{"n_kv_head": 4, "head_dim": 64, "d_mlp": 896, "norm": "layernorm", "norm_eps": 1e-06, "attn_scale": 0.125, "init": "normal", "init_std_o": 0.00802, "init_std_down": 0.00429, "lr": 0.00997, "beta1": 0.95, "lr_head": 0.00636, "decay_fraction": 0.776, "seq_len": 256, "steps": 8231}
Each number is 128 + 32 x the weight over its row's rms, rounded and kept within 0 to 255. Layers, rows and columns count from 0. Numbers have three digits each. The size before them is the row's rms in percent of the matrix's.

# layer 6 MLP down, 256x896, rms 0.0854, rows 0-255, columns 288-319
101:132155154089114149187126113093104182122129087105165119092117134141104130109084107135122225157173
102:040134172132139147102161136127099137129098089130148119184156077144099116134109162084164156114111
102:137171155075169068138119168154094092109142104040119110155140116129175178126141164141109050191109
098:161116138069131141137123135026117107151081147160105190133094172159168154120114106129109094116179
100:149083134107077151144150145155147106138055124144139134193098083103165090120087099163128149193080
095:113175097173114112106153075091141176096090100128106106151160115135118108140081128081156157084188
100:072168124132142089126106103098125114053149105001078096155118137137126126139073128132060107118097
103:125159118118119130089158111110117129137116193065134095090167143134118166086211138194110119117125
097:082094176184067177104110102157174163158143119059122170147157096098108103093130115144145130156160
097:127138104134045142191042143157180136078124109179156133158150112168118171123188139073130106124078
097:169145131114125102060124138054135107130068182101027124149117119107143149082056158151152098160133
096:053129120132165149181148117131183126156081102110089053079098112156156130116092192111091197186107
097:157157106174133128174120129115103124152132128179117155107122098132113155085093087119158097124096
099:172121130091113131130143067059137127141157126111140100151113167089110169127126141186117077125196
103:166164128123125112156189128111144142137130131101196169096070161059136067169181155196172146115102
102:133179140123129126163120145113108126132125117174131190144167073170205129143097117104092161184125
100:148093091150139151135092117099116137127102120135163097136097094095103111149160129068125087116071
093:068159059177121101146105106077110145166114186096118169096122124183158050156162163153130138155106
097:103096157179155178164161180113149109078141112115107194076092149119147132176115105077156194095152
103:144149110149103165126119141120162120133118200162160115179204168133154074141106160128159136117083
096:107053152109112069131216126174151089088133151118124094124073117134111103207116163114172151106112
100:170097168148094113123145146120161158146078105090121125173164094112136135131133129128132124086091
099:141129136116130126132146136130134127079095135217161096119170078085061142141129132157067160101139
094:123157143134187136069110099155091110148111108115075041126160084109094138128134139187173082109034
099:071145142100128072144106111125154133114174171134123073081129125146125066048138098108123143110114
101:140147129117157158142120145090137116149169088171117092066126119191102153118100103154122033141103
099:150059219074114107124199126155129125148084139122188138120151112136101199161166164139138092091143
100:198134131138139078132080133151134123165150149162123077079156149157116145118135134124140198160153
099:134104142121108147109173121168170135114085127170130098169101150116101146165101136136118143101112
097:143204180115145140131125162154139117140142148184158103189124109110102100109172073148124130127155
102:107107106162105117093118132170101184168139056166155125153151147180119194094068125183158176133182
098:155105135070128105212160133160116078150099110108130147105139132147133187096143123133168076107125
101:072156128141163106178100120066144153130170104109124139107135059122132137107109062136145137159125
099:170089180135171105131099102178187184147121126131239104162126070104176126189138155116105151123192
103:217103088111121125084150146164108166122074144101162197139086116094143091116082126078134198096113
098:129123051142143127091119106156113152138100101213086144130160185106117153094070119166147129137142
095:082093167086178157092130115090172102053103150115167183152197178176128152172145109143154162116153
102:076153066123146121149104131151108115119137143089144116144097139162134088094112123142154130111129
101:141139185180060092154168134152038181162149169090127118150125175129108195146157086152084063131140
100:146118127175137114164129195115099103105083131176143180130073127083127105167106118155163108142166
104:104133151113125108168152131144166124102143107086182165088155105157087096154094131085085135188088
099:149157111140092115134099144076104138110125108111092122071114109117108125093122171080102124098201
098:118090155141141161162134110165106158190159087097182085190144099102145099141138083168126076147119
103:123169150113109123206095130100148144142154071106038197125117107128139140138075097060114122159066
102:139109149069168170141103109141050077115197119113153123136127096119138108133125125087111133144141
096:101113167113096171120100104094158151086156168171071129079156109122093111149168174159135190135127
099:126120146156166049105114123103105099118094092116134101174099041090108099122169162117091203173111
097:091113097103145184113066106110166163133171183156173223127138104165096131113102073142123092190115
102:141089129123139095074098113082057153109133108161185061088173134145129095049178137147131146129127
099:071158094116105107091066134104105134156143083132165088125128147140190117089086111144065111132145
101:068102211113110095144114112120128101175167146102131165176071181117162181129124119120180097107160
105:155124148135146159156074174077098153055102123127113226130136099148138117025108165155069080124145
098:219083127098191147176099128116127158126128096137153148105124141073128045156100082108122081131138
098:117116110069154135049103116128111153131103098080153164146143101148064126104129157110113159051138
099:168112132087180179160085146136122105156111095111115136115095149073122104130127139105120163175084
098:116084113104176181080085182143131118139177125137126088101172133117131183128166166068186123175114
173:118129143053158117097128182156147066132124114124098162161139113155106103093088121132169061125191
096:148110066127134149148127144046190118124123137184134101110110141185085152187176172148149123105155
099:159173124178108107210108077166129203122103209156130128164163114126107166098161103175147108085101
099:158135127215134122077105166138117080128095141178158156168148133141107079087157104096171058058155
098:165128161139120153170125145164137064177124144062033139177126146092176114172115170149157150113122
096:142079131145146094132148095143150127128113179188133085104111137175150118074177098133107186164100
098:138065173129103129105131070086123138158146159119143126082143119111102100168153134149162135126106
097:114131151152177161129190152130130122214167134155076141100195137092163175112083147154130164105103
098:068132128158102137116124110126186130144167170159130131121065089151077057105123105128125158186151
100:115113176119133116057119178100145143188132105137134123179146087145152092081111112235129070112123
097:134075098093136123163151162115072157172160121130144106152116124120100088132134112167163160104113
102:162089102092111114102131127127135161149097108213127137162093155172112142119153155084130124161097
105:176136122079160118173145094153219194105146125167124106075178141101108151188207133122147180159097
099:115137140179119194169193141112070112101167143086151107086114163109061133074100110157137109143200
102:185172150076128116154141099121147099159091091062087129147150089118131174105114136056110120121184
101:153108111141044082118159107117138119131079142179155207133188072113130132158158035142106113087116
091:164084133159146208103097105089092095170158128123149108092119142073118121103132078164100067109128
102:131101129079121159042135143149157125099138159128087116093118219030104137141117132128145124061140
102:103130168184145103161152159186180085082133120109120193133105125144153139120182169143137159104085
097:177102142165095107090171132103101091115104116170105114106169095138121116066110119118141128099097
101:144162063119125107128205075127031153157095109186138113130107096150145124101121093155080194176135
101:126101039109096115073147145077171075132164151098096148129172121089140082127102106107172116135085
096:096141053129132173179186138146129130123142085075117089116132188167159101160055130128102101114139
097:128133136085076162122159138130115095133152161140096090085150061108097147123136119071122077161094
099:126079132139163143184108123105153168088108150208171059077182118120148129126106068086125138116142
100:146110079127051123121120187117147144150160142098129168125042198120180136135103134189159049140174
101:152067168094086184103129121118127094092081129120172144117149148133127144066177102088115085107114
093:180130163165169096038162089124095135162152095136130076164123185103171086084120102157100146125130
101:079116083137130140128081179106183130113161103139199157131149107148116074124126107121179163152106
099:164114115152142121168149121153114151122111184088126152174178139122084111161150144106100130134123
101:086114106147123161142133152185090107160147134141122119121148196171160111196068166114089147111172
097:045140126101118113091098142139195113135094141095135204127112092173159167151101112142125143165188
096:061159122096082133164185132133153160152141101056106083109143175092099154127163084153079107108122
097:172172095097154151085114157127116163147139166123113133096159139108097157140172183100146172096131
096:108120162154170136118137128157062195101117115144072132111124100068138180192151141109191078135148
101:115131167118209120101123144180161172178154097111159145149158130102168205110145124145128117088131
102:108115145155171136216117107096128138107150108186119128146115146148143142095189103141117152132124
096:148144131090176063183091128066160130078172130131164181127121127085140110118097128127146134112139
097:245137151120119128116104138119143198162124096140103136134142157131172144165128115141168137156104
098:152115122065119083154109159150111138104124118137129147134117103145103094116104107162173085101156
097:177109151147143076118178113121081129142155116114106140157079142094161129155133141099084121138139
106:089038147117119157163152163161013169114082092117139174092169156177155193084139101178111105134123
099:123104146076126036173130164146135099176095160167134120091146103118179106150129113151126101163130
102:076062102148133122146151151148094186201093112134122124115108151103100169140100186113138111060194
105:083154062109158156079128133186114117082104215132120112089118138122132104084116148178182102112066
100:116128120141139137051193174127123107118104150088117100097073107090184123168105096110124181132096
098:125168116146116117066197159157112118147116142098128119123161123117178203087207124130183134130152
102:101145148130138190043108116105119077148174102066133138154081095110094095128170122106125151080129
100:067132134168080086158192150147069138072144199094105106128135081132112174104141157169103085120113
097:148147136131152081107153135076112089093137142135102168127110135117138135087158168118093103102133
099:069166090135150078079104107126190106073096073155152111137145144112128118149156189119165108160100
100:173162133168115180138082107139074178158164066129165101120155107157158140097091144128086042078169
108:076102167147073108175153140131075115109149112123131087139114198164121162162123212090138112062080
099:174121143132088141155079157129224097137143079141142108150120129147150179106139154180089092145174
104:172162113129124158097100114151163135131114108127141063096111087123138116090147102096117080128127
102:168130102134152110109138058127135149115164154087104101140111168105137093126134152117126115149088
103:103160173119143144124128112131106141096092128164099075110132107111144120148152126142127119084109
096:138076135178158131168077127140161144115159188085081168105128178086089170182127103128126156133127
102:125189121173118132161158151088125067148163114176124058128106118156153115180138130149116151139165
102:133107103138177120120104150191103112122115119070130122130130102082177098205122105109112148090152
099:152134145111085141098140116123149114121088165138094119099120132138130188128128109193149081162169
104:141185137064140150090127177120163154169141087145140102170167146144113102131113079105148107152087
100:166103145210144127128174104136076108128088187070096095129158148150119131131081173144150109124141
105:120131143099100125140071110095185081157111101167098142162128122140141109152103078154113172125107
100:152129142153085102087088089175111175041126140120150187124134134129147159148117183141099111111150
106:080121149062094131125118172099144109147164129152137171162083187143169134073077165144161190165076
101:132097106161122161093109158117086052106091145103140129146168113115105123192147135123143154122124
098:119119186179119177159155113143095111172149187134088161127130120122128099168118094178148095055194
095:095105129118139212080115152102098136084148145123165137121169135133125143138154094117120164141117
126:175255119127146057189134115115136154172107159113150051150137098120137188151178163112128131164126
095:053140089143198117136093167097087140103092154109135107154165120157106153095123090113123147143105
101:107130102147157164137159116141165127119170092189120129161088116123141133116130181106124113144139
097:104129131118131165123101136122152089122118112156042086085089117120111085137158125179042207066123
102:138113125115119099070121128162159152110163125098085099158083161104109097130078200084098122082080
098:129122084081123161052096171140103139171115118115150115100129142064145148177146161119081088115164
100:154132106098078123144064144079127106122158142112111145150105102159133143140102135139140098103191
102:079134147154140153118046175159114102155166137118099068100088137124137113139115093116105112091150
106:109093113148128170088126102109172095072191159075073147215168098029193170107060114110129184135140
100:104096127210127145187092093106085100092121132148107104133131117087083091107135131140163103075164
099:138127099087081135057091105099158102121039171158175104089162098193136205139079152067139156160111
097:154162170164155120125092105114135129117134140118110143109129121121107113200108137112137152058121
095:158155148151113196164200137134149069128098140104152094106146144108084081071067138118111142187147
098:132137183114173099099147125120145118174102158160177146084063150129054140107083172152145133089132
099:177134250148139093103183104121146069154148153147129113085155163137067155037114109091137111126119
098:201133147099173150074089124126099140174129099182095125135163098147102143097094123105107138067159
095:174152120159148105111154138125109140106141142128107136104131136108113101137173110152172113083200
101:081126121109108131130097110105140090094147102185125130204098166132146134159131053125101072217110
100:159125095151105124052185108148117144114194162110117078169127092096092104136169076138149116088073
095:134131138118122185127119153135141209108129078121164106210131127157099147155147096060156097107133
099:165133139137107143107156170106142112072151154085126208085065129140100137113170035169131120128098
094:089118129132114145108181128153184188090110123104112122127157146113142164166159141102114141177135
101:217096107087150159140075069117177099094164147129079124100131183088119133138131119152185101111093
096:173102180087175094059147086130145114141079131106148082143204093173109157129123140172094136124144
099:106147063160148030089137132124101181124076186191112092134184168113164139117162175186079163138144
105:148103080110071130136058150098128149149109120151130110084135125180118140153138138176123116129146
100:104146088101150117122111072134068109159145117100048136125108088145180139132159162129130101117136
102:129069102106103138132108120129058115143141118131166157115093110140111167178076137158114170110190
101:135042136137134075113136137122121178118159109134150071094082126096128080186128142140180147104155
098:094066152182161103147170141107128130097139099174223181139146131152138131133080126110136149122133
096:073182079120107114131182117180131112106183136153195139086188126151102122139151172153117156117084
104:140113121148113113078165121145137128105111164141127071120113094119164154162094119107067102126133
098:143186127062130155144163134098194102126150132104191080133087109146138081121152090155135154171101
096:118058138104149093091135112159158150138073101086088100135104131170163147113156089128186035113123
093:105126098159114095191106088186186093166169116134113079174153127105110123137193116111079058129146
104:116164138090106121106138124169162119118146057128097126134131110168134117142025117154125101113154
099:120164159118071146131071154210171102149142136146143163117123126087161208073105151102095153076119
103:131181097150108142090129124098172068124110164085057148149090128109084109119110161057155073130173
097:134142134111141140102148157149155155161142182149142130127098132164143116168127175144151112144146
097:143139166097123117173178095150072074148148112096145147108142097093112111119136088185112052064134
098:134111079093092096142146136154205122088153114146103146118124123125155127114116140133166137145086
098:130145163067108143110083140130094085178124047092169174096162073108175141208100109124109195124120
098:112131084152128175117162102165150132109122134128163145098111121079108082131141121109184129118134
107:049126128063129122174118130178116072142191172105132079131114158137146092141095098150124184171116
099:133106119109108108183134134171156090092126099090118110109102091124105135039121096073174119109100
098:172154100115074118164171111142129108085168087144132147128112194128152079068053153134157135149159
100:106138090156126159138159173117103125084093129122101121183177095135160080107133143112125114188109
098:082119180079068105140130144087096147163125145115115162145108149143121084144064132131124150197157
100:113157115135090087134139140093131110174161093126093199102099171128100082139099124105105071123155
102:127172111081160167131183142092121120157126119159151200114129125120109111199118194088117092135178
106:093096111140133184147095129164114126156131113140072128112080082151155108102215093139159161189153
097:115111128179142088124140135114141147142093148170100168094145080117095137104187104154087135124141
100:160135127108156113112136146075100086141139131141143125139121161110101140087029117122097169153132
113:050148081120132068060127123148089144133077125134115053146114152137099092151155117072123113127100
097:137082136052089133095162131137147182102144089159147059104099132135084136204091131100173109082132
101:088141151128186168132162156129166181125113148120122112096093104147182154144225113120152095135124
097:162166119150153141192121142103147112130100131131191156181159184169170112100097139196060123167114
099:170117161143130086153073135125192121150126149101155130103087103132106142055127147116120192171083
097:174174135105122098155166119101124191164166090144072126074062116131148126175167209098077105093135
098:120137083155136153137145121107146135116108114129127124129105122108127076091121121110116115154123
099:142175162093101067107131127067107122123128153102160134124127161148145113169153140141085176187092
097:161163105108102118094100032057104165117160119176122106149135084138119109162072102101155080177069
099:160157114118106133170191174169123150170130119140083094107116109141114168140184187144164175168038
101:146126175125118168133076147143076114205156120191143108095116116159135146127119110118071059059131
101:101129127146116128133043083153145143096087138148114155167115123137106133150173132110157130115092
098:138142116100100174162134139115103130096119140097149179172105124119137121153134091116154127098096
100:190085173098116165126134118158156153081120096104138165175118151152167133076110099111138095115106
099:110129152172047104145146109120072118158078141133132100137135136096142072141126171150178035081126
095:084110048170153142164092085118165077111126136116184131083147116098103147137114117151082205168125
095:076140155145133085139160096114115111109073122203139139089166128170130182098194081116163153106120
101:116120148083086110151135117076130086164132148201138092176096094126153164109155188139178094171144
096:122095064158130147111159120132121167131128119151108131166157123110091129140136104170071184141166
099:150089196171103080162100155164152119106149148093160171103148091158138134144109096132123133102168
100:106174113162175079135113075127119155088177109075132142108054160124166121102138174067164088163138
099:135154104185120175095126138151171142123114120103138079114214159171139132117152111104180213169146
096:108089121164119119101142156209151168150116153064116061120097109153099100127122103127106095138152
099:116175124161156166116131093175149086141159100116149191141126106137143095066172107105151086115084
118:176053095087151087140166146144155145100075132110107174139187170124083101143079142131108140139163
099:203135182141117078167163134108147178105100090130140100092166126114124164116115123144095145108132
099:093156118109183094097052193100064167128148082124178118126145108080129163159115147153129187142101
098:127157111140165112163114143088136059115105142117129135115141158147108159086203128135159142094117
101:079094124173156179165093098094078147090130163088135102114123060082112134190085102128119171038140
097:102103143141123122113125110123081163155119108118133082183165134108154165144153142102127128159162
098:106089135150083187197109088091134086127063124133101118164141131148156071124107095131128152159143
099:132166162119136102146126141045114156156175137089141086168074165200126175078078114145089090169101
099:110132127124152116167087169069062077137139124163114144172147062115097140095115073127118188089065
102:102086104110142089092111121175139158052091130154064078136170149093091141104103064125139172142102
100:156087075128120082133044068151144103160139063190096149136123182155080229160104110119117181156098
099:140203111123143118110121070135098131103117120143138133132060087071082127081123219124156150163144
095:118122106135144112094155143132089139168110136132127129101164141103116149168120175200142123087089
097:169105049159133109164109065153168083122134066078075193185136177088163136091099184108116130108234
099:129153129139157154145138147087121130143131110171127125104157133142145097188171086125125193098098
100:064147212092143129186107145129124119133134152074157114147104158109160137121155148074109098043154
101:128133161129112137102190106182182092121201096185138194062176115123144201125097114151120221117122
100:082176138131108168142109135125114183127153140118099162128160172117214086143125160117130183089109
099:124130132144095176149127135096092166068079123129150181158102105133099073112134103105132103164109
100:141142112131041060073179136176132073129177133154136133179153123139084096133081116140102151139132
101:104127114167152135191125076146166141119135170143112157138092157073066104153185110158131162112100
100:095148122137068192161172135130121142074202158140106105135212180144107123089184123085106071150094
103:057092158152149110195093143118098140211131087133118075108143120183157146144159137142079075189119
100:145114142149129175150119144124138126108167069080156105091145077173148157136150085091138122157121
102:090199111134171135097143121173123061104168196119171152133134126104121133065216108127132087134123
097:123141144132126129072075086105103121153178094113134094128090115146119122087086171188096117072071
094:087153095117109104102119085103127117120117139188127161124127174147164152169122030101204102178151
097:158037073083130143132105142093149136128114168154152166127165110128215117097098126092140175151077
098:115141150170080132102223126151140102164113172122179139206128175187179160089147109127105146192156
106:115165091125170162155095147098122196105121119081145159185117142132083170107111139120123160168087
101:143087141131122129125083156185125074119115086138161143105126122112110118181088159129028143164180
100:113124174155172093108149133135127113152104106173142095100182142123139107067156131109134099129115
096:185158141071169152109122204203120148102167096113066107117167110181130095067088115099199110119172
098:172099114102135098138112142077111168142197115059141117136095141103110112140138117120067145182145
099:178148124107087149095152155163118094102108123126145119144105094115095089151116096129115138133107
099:120150159123223119121122117137083151147154208131078155118105143136137044108141112105127121126123
099:119122150068148119128146135141160174107121122178139208151118172173111152154177160086105139164113
095:140173106169121075216096147211212159099154159180121132134117139138110159192144137165185167122115
099:125148111127114109164087135170118123105122148091122150109047118098109122119132160132107049115157
099:089128150122108102124169135123155115168150162118144138153114065189093171074064149143081104147109
098:131125113161121146096158096114137139159127151095130143171147153120154119099190121166100112139142
098:120103120143133146162112111167090197101103137134116150157134186098156113129149141066151132084084
103:143092114187097136137069131163113135117110184077111121105110170106165147192048150177138143165144
102:121106152108137142113138077109100120114140101076093178121127143145108126137147119109072121124106
099:102129102125140139141157111121122206186094108112098114112171166134190118163176165103176175171180
096:134120130098103123118157083143077128079101117116085074098122118090177091196205098077136150150142
099:180147131144162120181141130130127131141134137116136118144056107135147165111149138145144136114166
097:094146118145146082110114069143181130143087089117140161080097124104121090154215057135155156120087
100:134151123098151139081064162106190147120127161117203180165171122151142147121115141106117139091157
102:139116091240097163068128124141143110101103137192118118085075152137120097137129115078081178133124
102:119135072180095159178088135128109160167087156116169121107134149232129085200174169113159095173170
100:141085169143138139088146177113135100142087151139123179108078118136104088162113147155130148117105
105:149182158190115153142119104149065086152115109094122084096110099151076068132094125151135097116096
101:127135088100100164088194137089146113084113082180136166056092168100153169143138212182128169135088